Each number is 128 + 24 x the weight over its row's rms, rounded and kept within 0 to 255. Layers, rows and columns count from 0. The size above them is the row's rms in percent of the matrix's.

# layer 3 MLP up, 1536x384, rms 0.0771, rows 426-436, columns 0-127
size [ 95 100  94 102  98  97 122  95 108 100 101]
[[ 79 140 128  84 118 134 139 106 165 151 116 112 136  94 129 102 109 160 120  88 148  80 101 118  98 141 109  93 133 130 131 125 147  94 153 112 183  78 119 133 143 165 116 123  68 130 111 134 185 129 106 144  86 135 152 155 135 174 133 162 167 138  98 124 105 150 133 115 182 142 127 143  80 163 162 132 135 110 138 129 133 134 144 144 131 136 121  96 178 144  95 119  95 117 109 159  94 139 159 104 128 140 105 154 108 109 159 138 154 117 120  89 126 175 127 120 150 131 111 117 164 118 126  81  67 124 113 149]
 [126 115 130 120  82 152 136 125  67 128 125 170 138 127 132  84 123 133 111  92 165 133 116 119 108 130 111 150 127 129 135 152  91 109 124  79 124 170 117 129 112 116 128 121 167 160 122 130 120 117 133 112 129 163 126 105 165 111 146 163 118 174 154  99 111 111  95 120 148 130 151 103 139 120 133 166 202 135  95 175 144 150 146 151  93 154 146 136 113 103 119 119 130 154 144 158 131 132 107 139 104  87 137  77 134 123 141 128 123 117 132 101 193  98 119  91 119 105 163  91 167 128 107 179 116 158 173  91]
 [161 160 152 141 142 122 126 148  89 123 137 130 127 108 141 111  85 135  89 198 104 111  84 125 123 150  97 123 167 124 153 152 157 117 136 111 156  95 136 120 116 144  92 119 156 181  80  86 123 183 120  93 114 115  74 118 124 124 113 127 101 112  57 110 112 148  68 101 109 148 150 139 109  83 122 137 118 147 169 175 124 148 150 115 117 145 110 166 160 160 145 136 172 154 124 155  96  92 111 112 134 140 158 163  87 105 144 114 139  87 152 177 128 148 116 119 123 153 137 117 113 124 121 101 135 105 127 175]
 [129  89 137 153 115 123  98 111 167 141 110 135  88 132 156 119 102 148  59 144 106 138 133 118 139  94 133 116  86  91 103 108 158 134 154 128 127 153  88 157 158 133 111 118 117 138 111  85 108 164 122 116 148  79 153 129 111 138 124 148 150  76  94 130 103 145 133 165 139 116 138 145  74 124 133 123  98 122 113 118 146 115 136 155 114 125 100  90 138 151 150 134 113 106  79  80 142 173 101 105 126 109 126 123 174 115 149 166 150 130 107 133 154 125  94 112 146 128 132 146 113 140 161 104 118 125  83 122]
 [110 182 117 151 144  91 107 137 127 128 125 144 132 142 110 150 140 111  43 137  83 130 134  72 139 148 150 108  80 122  74 172 156 116 139  83 140 104 101  99 119 105 153 157 105 163 135 116 121 116 135 111 118 128 152 162 121 129  96 147 134 129 114 130 135 171 118 117 123 123 102  99 137 140 114 122 174 112 147  84 123 147 165 120 119 123  96 187 137 140 181 131 139 153  95 170 142 124 141 122 125  71 116 161 115 120  88 159 143 132 145 137 119  86  85 114 140 145 136 185  87 170 115 125 116 157 164 120]
 [146 125  99 130 127 100 145 114 133 154 148 105 152 161 120 109 101 128 148 129 141 117 119 145 100 148  69 125 129 161 136 153 100 112 119 149 120 163 143 123 110 147  75 185 138  81 143 170 136 154 117 142 193 157 140 123 132 129 119 115  92 151 106 152 151 102 137 116 157 134 127 132 132 101 115 164 127 127 164  99 110 161 151  71 126 161 118 122 157 126 126 124 141  65 115 143 155  98 136 146 110 155 159 140 110 126 131 109 115 121  91 133 132 140 105 143 113 155 101 102 177 109 128 128 146 125 133 158]
 [114 127  95 189 137 144 145 156 108  98 106 140 132 166 133 133 112 134 161 127 116 118 134 143 144 169 133 125 210 136 146 148 155 125 157 158 115 125  89 184 125 150  87 138 104 153 119 135 132 135 148 140  99 163 156 150 144 139 137  89  93 108 114 129 120 122 169 102 161 167 124 150  85 156 166 135 151 123 103  94 127 143 122 144 105 122 145 130 151  97 149 141 104 159 155 153 137 134 135 125 143 102 121 130 136 115  56 113 110 117 189 136 125  90 100 148 158 126 126 156 136 126  78 163 113  75 170 187]
 [105 170 128 146 128 160 117 134  90 120 116  92 180 105 145 150 114 152 136 148 105 129  53 117 136 142  88  84 144 138 123 129  80 120 128  98 143 174 147  90 146 138 129 157 150 163 105 158  93 115 140 110  95 116 101 128 192  90  81 141 130 102 115 100  86 115  82 126  87  99 121 139 154 133 150 149  99 138 117 135 161 158 157  80 112 128 118 115 184 126 106 120 144 108 150 130 140 117 138 105 133  95 176 104 107 101 162 105  83  66 140 143 117 113 130 154 147 113 135 115 134 117 120 151 118 127 136 147]
 [198 156  97 143 134 157  85 141 103 114  95 108 124  74  91 112 132 135 159 148 133 184 142 126 129 118 106 155 110 154 107 154 114 125 170 141 123 135 136 152 109 142 115 137 102 110  91 125 136  70 122  97 156 180 155 168 148 109 119 102 143 147 158  83  97 121 145 123 142  97 134 161 154 151 118 139 120 124  78 132 136 132 107 139 136 133 148 171 134 152 123 158 143 131 118 171  95 129 131  99 148  97 169 137 135  81 141 120 131 130 131 102 120 128 142 122 116 134 157  82 135 139 141  97 141 102 159 158]
 [135  91 111  85 124 111 150  88 118 143 136 156 139 111 158  76 206 159 114  88 135 113 119  92 130 107 158 118 135 107 152 142 137 119 134 163 131 128 163 131 105 135 105 128 141 144 139 149 152 105 115  97 141  92 130 120 153 183 103 117 122 101 115  99 139 154 124 129 143 140 174 130 145 124  71  84 106  94 146  91 130  87 125 143 118 142  80 122 129 167 102 181 147 161 119 153 160 104  87 110 150 132 139 109 114 142 133 126  98 168 148 134 138 180 115 129 150 145 104 129 142 144 102 132  93 158 114 132]
 [175 126 158 143  98 115 166  99 154 117 133 123  97 142 128 104 108 178 162 117 144 200 116 102 176 155 125 103 125 128 118 136 130 134  80 158  88 121 122 144 133 166 118 147 101 160 108 156 174 165 143 118 108 149 107 137 160 135 150 169 137  91 123 107 137  97 113 129 112 157 115 109 128 146 165 152 162 119 131 123 103 126 129 124 110 147 116 143 137 146 139 117 167 141  84 139 131 135 116 113 168 149 151 105  95 141 119 147  95 167 142 163  95 108 170  97  96 142  97 123 168  87 136 140 123 167  98 132]]